config.toml
num_hidden_layers = 26
hidden_size = 256
num_attention_heads = 8
num_key_value_heads = 4
head_dim = 32
intermediate_size = 512
vocab_size = 7337
hidden_act = "swiglu"
norm = "layernorm"
norm_place = "pre"
norm_eps = 1e-05
positions = "rope"
rope_theta = 500000.0
rope_fraction = 1.0
qk_norm = true
attn_scale = 0.177
bias = "none"
tie_word_embeddings = true
parallel_block = false
init = "normal"
init_std_qkv = 0.0239
init_std_o = 0.0
init_std_up = 0.0239
init_std_down = 0.0
optimizer = "muon_variant"
learning_rate = 0.0127
lr_mult_o = 2.0
beta1 = 0.95
lr_head = 0.0117
warmup_steps = 0
schedule = "wsd"
decay_fraction = 0.414
decay_shape = "linear"
final_lr_fraction = 0.0
batch_tokens = 65536
max_seq_len = 256
doc_mask = true
train_tokens = 351300000
max_steps = 5361
dataset = "wikipedia_en"
Each number is 128 + 24 x the weight over its row's rms, rounded and kept within 0 to 255. Layers, rows and columns count from 0. The size above them is the row's rms in percent of the matrix's.

# layer 17 attention query, 256x256, rms 0.151, rows 141-158,172-189, columns 0-127
size [103 103  99  72  81  82  85  94  92 105 112 113  91 113  94 114 112 108 112 104 115 100  65  78  84  84  78  74  97 106 101  99 110 102 116 105]
[[121 145 149 117 197 120  75 137 132 122  59 134 131 129 142 141 137 114 145 153 135 130 104 130 109 110 157 144 120 179 140 146 138 157 164 129 151 145  79  61  96 144 137 164 144 107 122 124 138 169 132 102 134 170  97 116 111 142 131 119 132 140 117 157 118  93 149 109 134  97 133 126 110 130 156 138  87 106 129 117 141 103 145 157 156 141 161 130 100 172 121 125 150 139 139 167 135 114  97 175 123 103 156 114 140 100 144 119 129 157 104 138 106 141 153 181 174  94 147 134 114 120 143  80 118 159 151 124]
 [104 122 101 109 167 108 142 141 131 168 139 110 117 147 141  87 138 184 142 179 129 122 102 152 124 123 109 160 107 102 130 165 161 186 127  98 102 157 171 132 148  94 154 122 134 126  95 118 167  78 135 106 127 151 127 146 176 118 151 114 142 133  89 142 130 158 137 143  97 160 131 105 115 149 143  90 122 112 147 118  97 130 125 155 102 116 133 121 100 133 120 127 159 117 128 122 134  92 114 150  95 134  70 123 191 128 122 110 127 170 107 121  93 139 130 131  73 134 150 123 137 127 114 125  90 126 111 174]
 [105  85 149 153 142 158 136 132 144 162 125 130 103 155 118 122  94 159 119  93 154 126 132  91 113 146 113 130 172 150 109  95 147 110 135 131 154 155 119 150 133 134 133 116  87  84 124 102 132 122  92 100 100  84 105 169 101 116 145 107 114  97 115 128 119 115 106 110 106 160 110 149 172 168 161 136 137 111 108 105 155 159 134  86 155 120 151 150 188 131 126  91  97 120 124  98 160  68 135 110  79 110 170 149 127 146 158 135 149 137 107 156 127 148 128 116  98 128 125 121 171 107 120 109 138 131  71 118]
 [ 72 166 101 120 124 161 148  91 135 132 176 146 126 165 126 101  74 124 168 151 148 150  70 113 125 113 116 110 158 156 172 122 169 102 139 158 132 159 147 118  93 134 117  83 146 175 117 138 118 118 121 161 125 110 134 159 130 155 153 116 104 131 143 103 148 116 102 161 130 127 165 173 109 137 136 137 141 118 153 137 185 125 119 153 113 118 133  91 126 117  97 116 108 107 139 118 150 132 116 166 145  68 138 143 146 118 137 158  82 125 122 110 128 152 140 187 145 136 131 117 128 149 148 158 139 132 106 112]
 [136 135  87 142 105  99 159 156 111 128 103 125 161 171 142 156 119 150 149 123 100 134 120 162 179 176 125 111 162 139 112 140 110  97 104 132 145 114 159 123 151 130 137 122 144 142 168 136 146 125 125  98  89 149 110  95 129 133 150  69 151 141 149 152 135 119 100 107  88 186 142 130 132 131 127 121 157 150 129 131 187 140 182 136 116 119 101 114 136 121 119 100 115 120 124 109 136 133 164 123 112 104 135 181 108 112 115 154 140  70  88 128 141 124  91 121 139 105  84 151 105  84  99 105 114  91 145 142]
 [126  83 105  95 147  95  89 145 136 110 102 162 103 143 120 143 144 114 141 161 180 109 129 128 129 158 140  99 175 117  67 141 154 137 164 116  91 166 101 156 109 148 106 174 142  83 150 111 153 143 154 103 100 109 105 135  94 123 134 101 124 133 127 143 148 147 128 142 143 135 165  97 169 119  94 117 125  83 124 118 135 130 129  98  78 110 169 146 140 106 138 124 124 167 162 127 145 134 137 139 125 101 121 183 126 127 199 150 111 147 160 157 112 166 134 148  88  99 125 116 138 118 137 139 140 144 174 122]
 [136 139 136 117 161  86 117 157  90 117 110 133 100 113 141 193 130  99 130 127 129 106 148 121 140 170 102  81 103 117 124 113 149 135 119 140 126 149 109 115 118 143 176  96 115 173 139  95 124 112 148 116 141 146 122  96 162  95 134 117 115 117 136 149 107  89  77 138  83  87 105 148 136 130 159  90  83 147 101 119 131 144 139 175 121 157 122 105 125 157 129 133  74 133 152 161 132 116 141 140 119 134 151 184  78 150 132 123 131 160 170 156 137 103 121 146 197 166 109 131 115 133 112 110 111 120 131 121]
 [148 138  53 101 129 108 137  94 120 136 145 109 157 134 134 107 130 125  92 121 106 140 124 121 154 117 121 137  98 117 129 152 146 133 150 173 112 142 117 126 115 127 159 119 151 123 174  87 122 143 142 154 134  95 159 125 179 158 168 113 148 124  79  89 127 155 150 110 112 152 118 122 119 144 149 126 151 175 115 163 109 135 114 158 104 122 108 171 149 121  93 159 150 132 144 171 146 105 137 166 147 187 125 148 144 123 124 100 129 143 161 118 147 118 165 144 132 123  96 108 119 137 104 123 147 166 141 147]
 [128 129 122 112  81 161 130 129 117 153 167 126 103 171 111 121 115 143 140 110 123 114 126 132 188 126 100 101 124  97 135  91 116  92  51 139 124 115 162 138 135 112 124 104  82 160 119 125 158 118 113 141 114 161 177 149 174 128 147 100 121 120 104 140  99 111  95 113 104 139  90 153 145 108 121  75 148 130 156  88 165  97 132 116 164 149 109 115 114 104  81 101 126 141  97 114 142 139 147 134 102  95 132 143 131 139 127 111 114  71 138 156 134  80 120 102 135 146  78 103 129 137 127 135 107 111  93 157]
 [152 107 120 115  94 136 109 147 135 163 139 132 162 176 169  82 142 129 127 126 125 136 130 126 121 116 122  93 160  92 104 102 161  99 164 133 132 129 133  87 142 148 127 134 121 157  93 150 146 116 152  95 122 171 115 114 105 162 102 121 132 121 130 139 159 128 157 144 144  93 140 149 125 135 127 139 136 168 114 165 112 106 131 141 132 147  96  98 109 123 131 167  58 139 134 208 155 148 134 114 160  98 154 110 135 125 106  92 146  99 129 107 103 105 140  90 126 116 111 113 124 136 140 110  99 132 104 164]
 [175 134 138 148 142 154  84  96 160  88  76 111 135 128 142 102 120 106 144 112 117 126 147 183 154 153 152 102 148 157 166 143 151 124  91 124 114  83 127 143 125 129 149  97 134 103 158 116 100 114 136 144 146 120 108 201 173 133 122 160 161 142 113 103 123 116 194 119  85 115 122 109 136  83 127 121 126 118 135 113 157 138 153 146 139 129  98  89 165 147 148 146 135 150  89  89 102 128 122 109 125 119 128 137 171 119 108 129 133 126  75 113 147 138 153 143 125 109 107 115 145 125 133 150 126  37 133 161]
 [158 102 121 111 147 122 169 110 105 178 170 125 139 121 133 127 144 110 111 101 130 127  80 109 146  96 126 170 123 103 124 109 126 159  44 143  94 124 172 121 123 116 117 114 105 115 171 135 138 103 133 156 114 138 124 127 161 121  91  63 169 152 143 115 111  98  85 141  91 150 138 114 129 156 156 113 166  91  91 101 134 134 122 103 152 133 152  97 123  89 101 105 108 113 115 126 144 113 128 136 101 125 115 130 127 160 115 154 135 110 131 180 113 120 126 107 101 128 138 138 143 142 119 150 123 120  95 122]
 [176 143 126 151 106 119 103 163 148 122 128 115 156 120 122 172 154  97 115 136 156 145 131 152  65 146 124 139 134 128 153  91 168 146 102 111 146 136 148 132 107 144 128 155 127 119 155 101 118  97 130 143 150 130  93 129 129 117 144 151  91 135 118 105 176 112 110  93 106  80 119 149 143 151 105 159 118 116 142 153 131 112 127 135 136 135 104 117 116 115 101 140 120 109 100 151 122 122 100 148 144 122  97 154 140  98 123 136 151 155 153 146 135 128 110  93 107 169 124 143 143 133 133 155 131 111 102 126]
 [155 137 153 104 137 134 121 127 181 124 151  65 150 159 158 134 143 145 160 134 127 149 129 129 144  95  99 109 141 118  81 141 130 135 100 136 145 120 133 108 130  91 132 162 117 123 169 135 183 122 151 109 145 162 141 136 132 141 136 120 138 144 117 138  85 118  78 129 130 137 143  97 114 133 114 102  97  84 152 118 133  88 114 120 106 171 120 116 165 124  79 159 120 141 164 133  92  63  82 117 122 127 185  84 180  91 147  91 143 135 119 144 117 106  79 116 117 121  90 141 105  76  79 135 128 128 129 124]
 [146 149 114 123 177 130 132 131 123 111 106 118 154  82 126 116 129 161 130 101 103 139 119 116 160 112 127 134 139 146 106 108 135  74 172 135 153 163 125 111 142 161 148 114 130 125 148 121 140 129 154 147 146 146 125 121 182 128 127  94 133  81 130 106 113 118  90 103  86 116  79  74 146 149 177 134  98 112 110 107 160 121 144 138 139 144 116 123 129 134 126 116 168 102  81 154 147 147 165 133 143  91 134 145 102 118 130 206 137 153 112 161  72  94 144  98 121 118 111 108 135 142 151 178 124 142 128 116]
 [ 85 156 106 174 129 113 123 102 133 120 126  82 132 131  82 138 130  85 146  88 105 148 138 176 118 161 127 144 117 130 133 158  90 143  73 165 130 114 107 176 124  89 162 126 112  95 119 118 151 161 118 112 145 172 104 123 130  92 149 185  75  91 150 132 125 117 135 161 113  75 105 133 116 115 148 108 148 154 127 112 116 177 129 158 163 155 109 138 150 125 160 109 148 143 124 147 137 163 131  95  95 162 102 119 110 160 140 153 140 133 108 121 123  92 146 125 147 113 160 179 111 136  88 120 154 128 129 133]
 [118 116 146 142 108  81 124 124 103 176 172  81 153 135 114 128 133 110 104 103 125 156 125 162 133 148 139 128  78 121 122 139 122 138 122 127 116 132 138 110 154 135 107 146 137 127 109 128 136 147 153 108 144 136 153 167 152 123  91 152  99 124 158 128  98 107  96  95 125 125 129 108 189 167 103 109 164 105 145 116 116 109 118 125 126 115 122  94 123  95 109 114 108 110 100 138 117 117 120 122 149 119 120  94 120 130 183 104 101 107 156 121  91  76 105 125 133 146 111 161 112 158  96 151 147 164 114 121]
 [145 121 169 103 113 147 132 153 128 124 119 122 119 119 106 108 110 121 116 112 120 124 136 132 146 124 143 141 122 115 112 179 170 165 119 125  98 124 125 150 108 177 154 122 135 123 129 150 165 108 119 148 139 155 121 114 123 153 181 111 154 117 107 162 122 158 124 122  58 106 127 156 152 124 119 146 165 104 145 177  87  88 106 182 160 108 129 161 144 137 118  95 154 158 130 150 121 158 148 110 154 113 139 105 156 107 118 150 136 108 138  95 121 161 133 115 129 113 123 108 159 136 198 134 142 127  82 165]
 [120 124  94 137 138 115 128 119 158  91 126 136  92 104 140 143  87 105 113 143 140 124 139 142  59 160 129 133 148 136 150 113 126 144 131  97 130 166 125 119 159  91 112 103 157  84 123 135 147 184 128 107 133 136 119 139 122 104 147  79 131 137 144 141 138  83 132 152 129 109 112 143 112 135 193 109 125 163  75 103 121 135 153 143 123 108 155 154 184 126 104 107 106 129 101 138 107 151 150 151 103 111 143 119 112 145  67 131 121 155 135 141 151 136 116 141 116 118 116 120 138 147 123 173 141 128  70  87]
 [134 179 135 129 117 141 136 163 106 128 161  89 120 151  74 122 152  85 119 102  81 151 131 136 135 140  92 104  91 118 156 136 120 128 117  91 135 151 149 136 127 131 159  98 138 107  98 106 143 154 109  95 105 196 128 100 125  96 107  89  98  95 159 117 128 132 115 160 122 126 136 131 111 106 129 171 125 121 143 100  80 168 118 131 158 204 153 140 158 150 143  71 141  88 115 144 158 121 167 130 159 160 150 108  99 121 104 141 120  89 108 163 125 114 131  81 136  89 146 132 174 130 157 158 106 130 116 109]
 [159 126 123 158 104 173 126  89 119 117 141 122 144 133 131 136  98 151 141 133  89 133 152 114 138 147 108 110 146 143 146 116 129 143 145 146 137 112 114 111 120 143 148 102 145  95 142 125 108 137 118 134  86 115 146 113 132 140 104 151 154 119 123 129 124 118 147 128 170 134 129 159 108  86 168 108 180 151 147 134 158 116 112 136 111 149 128 127 112 136 127 125 132 136 124 129 168 139 127  87 103 115 126  93  96 135 131 147 139 129 166 138 147  91 132 113  61 154  87 126 114  98 157 104 120 128 160  91]
 [145 125 129 139 143 125 145 105 113 132 111 141 114 153 110 129  60 118  92  98 136 139 122 100 146 129 127 122 142 131  79 116 179 128 146 103 131 166 129 111  91 127 121 125  97 157 121 103 130 137 111 150 108 135 119 159 157  96 125 133 124 105 161 118 108 128 101 144  89 130  73 123 107 143 104 146 105  86 167 147 118 148 105 129 162 125 144  70 157 153 107 108 112 125  98 118 182 138 136 125 118 103 127 165  58 140 151 157 186 113 144 141 141 150 103 110 105 113 145 103 106  94 160 167 119 100 119  83]
 [140 123 132 101  85 173 125 156 158 169 156 134 148 135 131 140 106 106 128 152  98 134 106  79 107 107 130 110  90 139 160 134  99 148 119 127 143 150 152 160 115 149 139 146 119 184 135 173 173 152 116  96 127 141  95 135 140 128 112 118 117 117 130 157 120 144 102 122 133 152 155  83 125 177 142  69 106 169 146 101 130 148 179 129 119  58 168 116 108 148 103 121 154 113 117 144 120 157  96 155  98 115 146 126 136 135 122  95 106 101 154 116 147 148 132 152 154 106 169 147  92 124 132 143 127 116  93 143]
 [144 152 150  60  71 127 141  97 177 137 127 158 120 100 139 137 129 106 106 178 128 147  85 130 139 104  95 110 129 120 126 156 131 133 115 128 106 115 139 123 137 112 138 152 130 139 134 109 115 145 122  86 107 109 136 131 139 121 164  97 137 157 126 133 134 107 158 135 125 112 110 133 161 122 120  95 154 128 112 121 168 156 116  93 125  84 138 115 129 130 167 149 122 132 117 125 106 131 132  87 138 108 166 135 109 113 158  96 160 100 156 140  84 110 158 131 135  80 127 127  93 120  64 119 134 137 147 137]
 [130 144 145 139 133 105 104 120 112  80 133 169 110 100 140 113 143 135 132 114 117 127 120 126 114 161 116 121 135 143 102 131 144  78  87 109 105 134 113 143 160 115 128 122 154 132 153 125 119 174 114 103 131 129 110  90 127 159 139 136 188 144 136 146 130 123 165 143 159 125 164 152 127  84 106 121  92  98 118 152  88 125 157 114 158  86 165 151 141 109 124 154 176 145 165 155 144 122  96  71 155 116 135 120 162 130 149 127 108 138 164 136 162 160 117  78  83 126 127 123 159 111 132 124 137 146 149 120]
 [155 170 114 157 145 152 133 118 119 139 154 135 137  98 159 137 141 116 157 163 123 118 100 128 114 176 136 128  95 118 139 127 127 138 176 138 141 130 142 108 119 122 121 132 104 177  87 122 113  94 158 164 164 143 148 107 118  94 105 103  90 136 122 133 101 146 129 113  88 102 102 134 177 149 169 122 105 180 126 119 114 160  87 137  91  69 148 156 107 145 167 125 143  86 129 129 143 119 126 122 119 138 157 129 110 139 118 112 156 114 111 137  91 114  81 179 106 166 135  93 125  87 145 121 106 147 136 125]
 [148 119 132 164  99 135 106 151 120 126 126 123 123 146  80 185 128 144 149 138 101 137 196 114 149 130 100 150 121 127 160 154 135 118  93 189 151 125 123 101 163 109 147 118  98  98 132 105 146 125 118 116 139 102 117 123 116 113 129 122  98 135 105 127 110 117 140 132 152  77 156 109 140 169 152 112 146 121 174 120  86 141 105 123  91 148  83 149 124 102 141  72 102 121 151  90 135 177 129 148 104  96 134 136 117 159  89 127 133  91 143 154 102  97  95 129 126 147 146 129 152 141 165 146 113 178 126 145]
 [149  88  91 122 139 159 152 135 127 120 183 150 116 156 126 137 107 155 129 120 130  98 136 134 149 132  47 137 142 121 130 120 100 101 105 130 156 134 165 132 128  93 166 122 156 177 128 118 137 134 140  90 109 139 146  92 136 142 148 103 137  97  95 142  97  89 122 101 101 132  98 111 179 121 153 145 120 145 126  81 125 134 150 126 138 100 141 123 109 180 103 100 112 166  91 141 110 111 117 145 125 117 167 163 109 137 129 134  86  79 109 107 172  71 119 100  93 140 136 124 113 151 147 165 114  91 113 137]
 [108 125 105 136 119 109 142 146 173 124  86 136 147 120 145 122 123 132 157 149 146 101 110 119 160  86 138 191 159 108 107 135 168 167 154 140 124 156  97 144 115 166 156 158 141 153 117  87  72 124 120 115 149 126 120 141 117 130 131 166 152 134 109 163 142 162 124 132 102 130 104 113 133  95 145 165 134 122 120 165 116 132 136 117  98 129 168 139 142  75 108 176  86  92 138 122  94 118 100 142 144 116 127 113 115  78 145  99 120 147 115 118 135 156 135 132 152 125 152 109 108 127 164 114 109 121 138 144]
 [129 164 175 144 164 188 143 109 168 123 135 143  88 154 166 165 165 106 151  94 156  78 138 140 140 149 169  83 138 160 135 147 115 145 128 112 151 130 100 124 131 133 118 103 155 153 137 147 124 197 135 118 107 127  77 154  65 106 137 160 126 111 108  99 112 104 147  68 138 138 139 147 102 103 153 138  97 126 137 104 138 126 179 161 127  93 114 149 118 146 145 148 124 151 135 129 132 112 113 108 139 162 144 139 127 125  92 106 136 123 103 114  84 116 132 148 117  95 159  92 107  67 159 122 119 108 114 109]
 [160  91 155 135 117 134 150 141 162 144 148 147 153 105 146 137 128 132  92 152 139 105 111 134 134 101  92 126 138 122 144 123 125 135  73 103 114 125 184 120 176  95 152 124 151 125 160 141 109 117 105 115 114 153 169 124 115 102 131 109 155 154 115 119 111 160  83 169 147 148 150 113 154 112 129 109 168 125 138  97 152 123 142  97 122 120 126 188 110 122  95 113 148 133  99 134  87 129 132 165 104 117 128 147 114 120 102  64 133 113 115 141 110 141  88 148 108  94 144 128 148 142 120 139 135  77 135 117]
 [174 131 122 157 133 166 119 141 124 116 140 112 127  98 159 142 121 122 151 102 141 144 143 129 139 148 116 120 138 156 154 133 113 108 113  97  79  94 109 103 131 158 148  81 111 126 133 119 175 116 143 172 158 110 114 170  92  91 124 157 110 157 105 121 145  93 161 115 177 157  95 127 106 107 161 115 121 121 111 140  84 138 176 125 134  97 130  71 126 156 147 127 112 131 115 134 148 126  80 108 167 136 131 127 102 111 103 180 158 147 112 105 154 117 174 139 128 151 130 126 117 112  94  85 122 117 148  86]
 [173 138 156  52 145 142 152 110 118 154 146 128 135 133 101  92 163 151 142 142 124 160 129 121  90 149  95 113 128  98  86 121 140 109 107  85 122  99 119 151 139 119  82  98 113 107 158 143 177 124 133 137 137 157 144 114  95 113 143 128 118 145 132 137 102 112 147 136  93 112 104 128 142 115 145 116 139 133 119 138 102 171 123 121 152 135 125 126 109 103  91 119 127 155 143 141 144  95 116 146 133 120  82 133 147 125 133 124 119 147 118 123 130 144  92  94 108 104 128 110 168 111 111 173 111  81 133 127]
 [111  85  81 164 145 107 132 122 129  87 140 106  48  86 125 126 115 112 139 148 124 106 153 131 132 161 142  95 122 147 123 149 150 154 143 135 100 178 117 125 151 131 120 127 104 148 132 168 148 148 106 106 164 132  90 146 128 132 142 159 136 104 140 126 131 112  74 109 112 104 102 170 139 139 162 168 126 131  94 147 138 151 120 134 111 127 185 145 170 135 146 117 120 143 105 107 123 153 139 108 113 106 153 120 125 146  86 144 115 112 115 148 138 112 137 120 125 120 118 154 168 109 152 161 116 138  59  81]
 [112 128 109 107 136 109 113 103 125 143 142 115 121 103 115  57 100 147 131 138 118 134 162 146 111 100 138 143 111 156 134  82 127 155 108 115 129 114 115 112 109 132 147  99 115 132 154 130 101 127 123 120 121 138 167 125  97 120 118 128 151 132 124  97 106 132 145 132 157  89 137 124 162 130 175  88 148 144 116 167 147 179 130 131 134 125 135  82 118 119 122 151 163 129  65 178 114 139 154 124 145 124 130 117 146 105 101 126 113  99 109 103 124  75 100 116 136 126 112 113 119 140 108 140 103  90 151 172]
 [122 143 118 133 124 129 155 156 171 158 132 134 127 156 113 143 132 126 150 151 141 143 114 119 124 134 120 126 140 106  85 139 133 116 119 122 170 153 148 113 121 143 117 153 130 166 179 147 117  97  97 136 136 123 130 155 119 146 139 119 148 103 119 158 135 149 156 129  85 135 149 112 144 113  91 136 111  82 112  89 128 125  91 134  68 134  98 106 139  62 161 150 103 110 160 116 134  79 132 121  91 116 113 131 118 140 190 102  93  91 115 106 163 137 123 176 142 139 175 102 124 143 118  91 137  69 116 131]]
# layer 17 attention key, 128x256, rms 0.148, rows 76-93, columns 0-127
size [118 103 110 102  60  84  70  96  86 107 111 112 103  98 108 113 124  98]
[[170 105 119 131 105 177 144 143 151 153 165 153 145  78 115 118 130 148 101 146 122 162 148 119 117  99 137 122 138 131 143 149 119 141 134 107 140 132 171 121  95 159 146 152 143 108 139 199 143 106  92  98 113 154 119 119  90 103  84 114 145 124  99 134 107 133 148 111 121 138 126 127 145 128 168 106 113 103 131 135  96 105 157 118 146 120 148 124 137 100 120  96 161 113 124 179  83 158 139 174 150 105 162  91 145 158 139 143 143 114 140 187 153 181 183 148 122  93 134 147 131 124  94 114 170 111 125 131]
 [152 154  98 133 123 164 158 140 104 140  95 139 110 134 147 116 139  98 128 108 119  70 139 126 128 130 154 125 165 120 194 158 133 103 114 129 124 121 149 110  92 165 128 168 166  93 118 146 130  96 103 169 108 177 100 141 178 127 128 112 157 141  92 157 161 138 126 111 128  91 101 114 137 121 152 143  99 172 110 144 196 156 120 142 138 115 116 124 117 131 165 111 129 117 143 152 131 119 150 123  92  96 119 121 154 147 127 156 111 170 159 130 114 127 135 157 157 110 107 135 145 109 112 122 135 153 120 104]
 [118 151 141 155  83 109 113 117 147 123 191  89 160 141 153 141  80 132 114 106  98 159 129 167 181 146 140 104 109 131 145 136 117 159 125 110 161 133 129  91 138  95 125 115 120 105 116  98 109 139 137 124 116 112 161 109 119 146  97 135 166 127 108 121 126  99 166 154 144 138 132 149 165  96 127 166 134 141 159  99 106 118 167 127 130 136 112  96  93 119  75  67 128 144 103 141 138 132 108 120 131 120 152 103 150 103 140  97 157  79 112 102 132 138 129 125  88 126 157 119 108 141 151  81 122 145  75 124]
 [130 126 113 178 124 133 129 146 146 135  72 136 178 112 121 116 101 141 111 137 125  76 144 157 149 131 123  98 184 161  82 125 132 100 160 140 144 152 136 129 136 126 132 143 119 152 158 125 142 129 126 132  85 143 162 153 110 146 139 113 135  92 125 149 132 160 127 129 118 162 131 101 141 179 124 145 121 141 166  69 122 129  99 104 158 111 141 124 138 150 155 123 104 145 140 114 148 131 170 104 145 104 139 182  49 135  79 133 175 118 122 110 169 121 102  92  97 111  71 138 136 106 142 112 135 151 109 115]
 [108 133 151  84 133 103 141 182 157 112 117 116 125 111 122  92 130  99 155 122 145 131 152 155 154 129 127 118 143 105  91 128  72 178 122 121 182 131 117  79 175 112 119 132 113 118 125 119 150 141 148 149 151 124  95 117 104  97 134 115  78 115 133 134 177 129 144 115 158 150 133 136 135 130 108 113 109 155 143 116 159 152 156  57 142 167 129 124 119 160 158 114 155 130  87 118 106 120 138 142 156 165 109  87 121 119  98 147 151 116 102 149 125  88  79 123 121 116 147 128 127 116  89 126 121  84 141 130]
 [ 85 164 113 124 164 126 111 159 143 117 162  91 134 189 143 138 154 111 116 134 126 135 121 122 145  92 125  98  95  81 111 127 118 146 108  92 126  94 101 123  80 145  99  99 153 132  97 124 129 124 127 158 138 153 104 112 125 156  82 115 138 115 161 140 124 128 139 169 161 125  98 127 152 145 169 118 127 130  98 147 130 137 113 134 116 164 119  90 122 144  97 151 143 186 105 109 106 121  65 139  98 170 123 127 103 169 137 143 100 155 108 148 126 157 131 155 103 139 119 122 129 124 114 147  99 109 121 139]
 [139 190 160  88 128 134 161 112 114 123 137  94 153 142 120 129 146  79 149 144 143  99 136 121 140 137 115 153 153 111 113 161 108 136 132 157  99 111 132 102 159 164 158  94 106 150 111 144 127 130  66 117 129 134 107 135 108 136  97 138  99 110 142 131 140  90  94 108 126 112 110 127 162 112 127  78 165 144  79 153 154  86  94 160 173 165  95 150 129 122 152 111 137 113 141 135 124 112 158 143 112 135 109 122 121 130 119 140 134 126 101 128 137 138  93 168 152 140 172 123 141 170 159 128 126 159 103  96]
 [ 98 145 116 171 142  69 101 109 117 126 145 138 147  92 108 160 131  90 120 140 114 163 135  93 111 125 122 127 167 116 117 177 118 113  82 157 152 117  83 164 174  86  93 134 123 117 139  93 135 140 162 119 113 117 156 163 160 161 136 143  90 150 103  99 114 123 148 114 124 130 185 154 105 141 161 136 128 128 147  86 118 124  90 151 127 119 154 158 152 134 157 102 145 102  69 117 150 143 128 103 176 170 136  84 139 168 107 146 178  97 153 133 160 177 149 136 126 124 131 134 111 153 136 108 133 138 123 152]
 [120 181 150 153 137 144 163 106 113 124 138 141 167 132 143  94 123 124 147 103 101  87 141 132 116 148 106 131 101 161 114  95 102 115 102  94 118 128 108 121 111  97 120 146 137 118 130 153 122 139 135 164 113 104 125  93 112 129 130 134 113 125 121 126  97 118 147  80  90 132 111 149 159 174 183 145 134 116 169 104 154 206 142 114 134 141 108 129 158 143 119 138 153 108  98  82 116 160 182 156 140 128 143 122 119 126 145 108 128 106 128 144 119 114 153 109 120 129 140 129 108 127 103 148  91 146 159 163]
 [115 151 123 129 125 129 160  85 120 154  93 140 105 143 106 125 137 128 109 110 127 133 132 177 136 133 121  92 149 123  91  91  91 108  90 152 160 171 128 130 160  95 150 140 132 162 124  85 105 145 124  72 125 133 125 148 182 146 164 176 136  83 142 106 147 101 155 151  98  76  89 122 143 137 172 141 128 177 174 133 136 119  92 131 137 105 150 163 119 131 103 131 130 157 121  82 129 129 123 129 118 134 122 145 150 147  94 139 152  87 137 120 164 148  97 136 139 176 102 134 131 128 143 147 116 118 122 114]
 [127 145  77 176 140 129 128 121 152 110  91 133 143 157 124 140 136 120 162 135 119 133 113 131 126 136 122 132 113  98 102 150 158 123 138 130 138 122 135 122 104 108 130 111 160 127 160  86 109 174 116 131 194 153 145 187 136 122 175  94 106 147 113 137 144 133 130 122 113 139 143 143  93  90 127 125 138 168 146 161 142 110  69 122 104 135 126 113 131 100 108 139 115 134 208 128 120 108  67 134 139 144 112 127 110 123 146 121 101 157 139 136 120 179  87 154 135 144 150 122 145 128 158 119 120 135 101 178]
 [ 88 154 163 110 143 112 129 149 160 105 115 146 123 121 137 156 153 136 175 101 128 127 141 118 118 106 163 111 127 152 161 156  89 149 150 126 125 137 174 111 149 116 137 114 117 114 133 121 125 135 146 138 161 159 116 138 131 142 185 109 127 117 113 169 145 143 128 158 106 106 131 149  96 130  92 158  80  73 124 116 116 130 130 126 109 153 109 108 145 143 100 143 127 119 113 126 164 100 112  99  49 127 143 121 133 122 122 137 155  98 114 100 150 123  83 107 142 113 153 129  87 108 177 125 142  96  87 109]
 [ 71 120 114 112 115 119 150  80 152 145 139 125 140 164 126 141 133 173 147 104 103 158 107 103  92 118 116 106 116 132  96 136 160 167  75 134 176 152 122 128 108 111 108 167 108  85 151 129 128 106 140 137 129 143 154 137 133 135 132  89 141 105 153 117 150 113 111 151 113 172 119 142 165 165 165  90 102  93 119 112 158  84 166 142 130 118 116 102 131  96 118 141 133 133  81 130 149 106 105 106 160 134 119 116 169 124 130 127 180 115 136 144 116 130 136  96  93 143  68 133 138 140 118 117 102  99  79 102]
 [137 159  73  98 115 193 112  94 136 122 137 101 131 103 137 152 114 146 121 111 125 127 141  94  88 105 132 114 101 172 115 127 123  91 149 136 143 164 120 113 114 159 122 101 122 133 156 140 140 187 110 119  96  98 170 135  86  89 119 118 126 162 134 140  95 107 117 114  92 160  95 126 151 159 139 117 112 157 154 118  92 133 129  95 155  95 131 152 140 134  71  76 174  98 132 107 170 177 169 136 129 153 139 110 125 128 145 104 127  97 147 111 155  97 169 126 134 122 104 144 118 138  94 115 136 110  96 135]
 [122 156 102 158 137 171 111 117 143 108 117  80 134 124 125 114 149 105 169 132 138 136 130 122 146 121 136 103 143 185 123 132 136 138 107 128 140 142 126 137 148 140 157  89  83 103 161 142 160  95 104 149 148 110 133 124 133 102 133 122 104 127 164 113 131 134 141 121 135 114 115 122 157 113 153 102 111 140 139 158 129 124  98 121 170 126 146 110 126  85  99 129 151  84 113 157 132 114 156 139  90 142 150 112 119 150 159  72 130 135 174 135 124 104 109 141 101  84 187 122 138 145 176 138 117 132 110 128]
 [107 134 110 165 158 106 128 130 122 144 119 142 111 117 109 129 115 137 124 142 132 104 130 117 136  75 106 184  76 127 162 115 106 155 165 135 102 153 110 157 105 139 112 160 130 133 119 127 105 139 134 159 121 129 118 150 136 140 144  92 139 145  58 140 110 136 121  90 140 132 106 123 108 168 162 144 125 202 114  94  85 132 123 128 110 151 155 133 146 146 101 122 126 135 158 108  92 150 138 110  95 136 114 129 142 142 131 117 108 116 141 143 126 135 121 156 176 109 142 122 152 130 130 111 139 168 128 143]
 [143 121 109 125 175  94 115 113 142 161 138 130 107 153  99 158 132 107 113 130 150 114 111  69 129 110 156 176 104 142 155 151 130 147 160 156 145 143 118 129 147 180 145 166 158 150  95 147  85 164 148 102 146 117  94 135 154 119 122 158  96 161  87 111 164 137 134 140 126 115 148 105 130  97 122 120  87 135  83  88 143 128 153 120 126 119 137 179 102 134 145 140 137  87 113 112 113 146 111 132 161 129 126 136  86 130 117 150 122 154 104  84 148 164 117 136 155  94 110 138 146 128  87 138 124 120 152 213]
 [113 109 115 113 156 122 137 107 128 110 149 170 132 151 122 159 147 159 133 137 129 108 111 141 165 155 115 118 150 102 123 155  84 136 100 117 137  81 148 141  85 150 164 127 115 149 155 119 130 156 129  97 154 103 101 142 101 135  99 128 145 121 144 161  94 100 121 165  82 133 141  84  88 117 125 200 141 110 116 116 134 115  93 136 107 143 124 140  90 201 130 122 144 125 165 117 114  93 164  89  87 128 106  90 110 103 166 113 156 130 141  67 154 142 154 114 137 180 118 150  97 145 149  72 129 144 104 111]]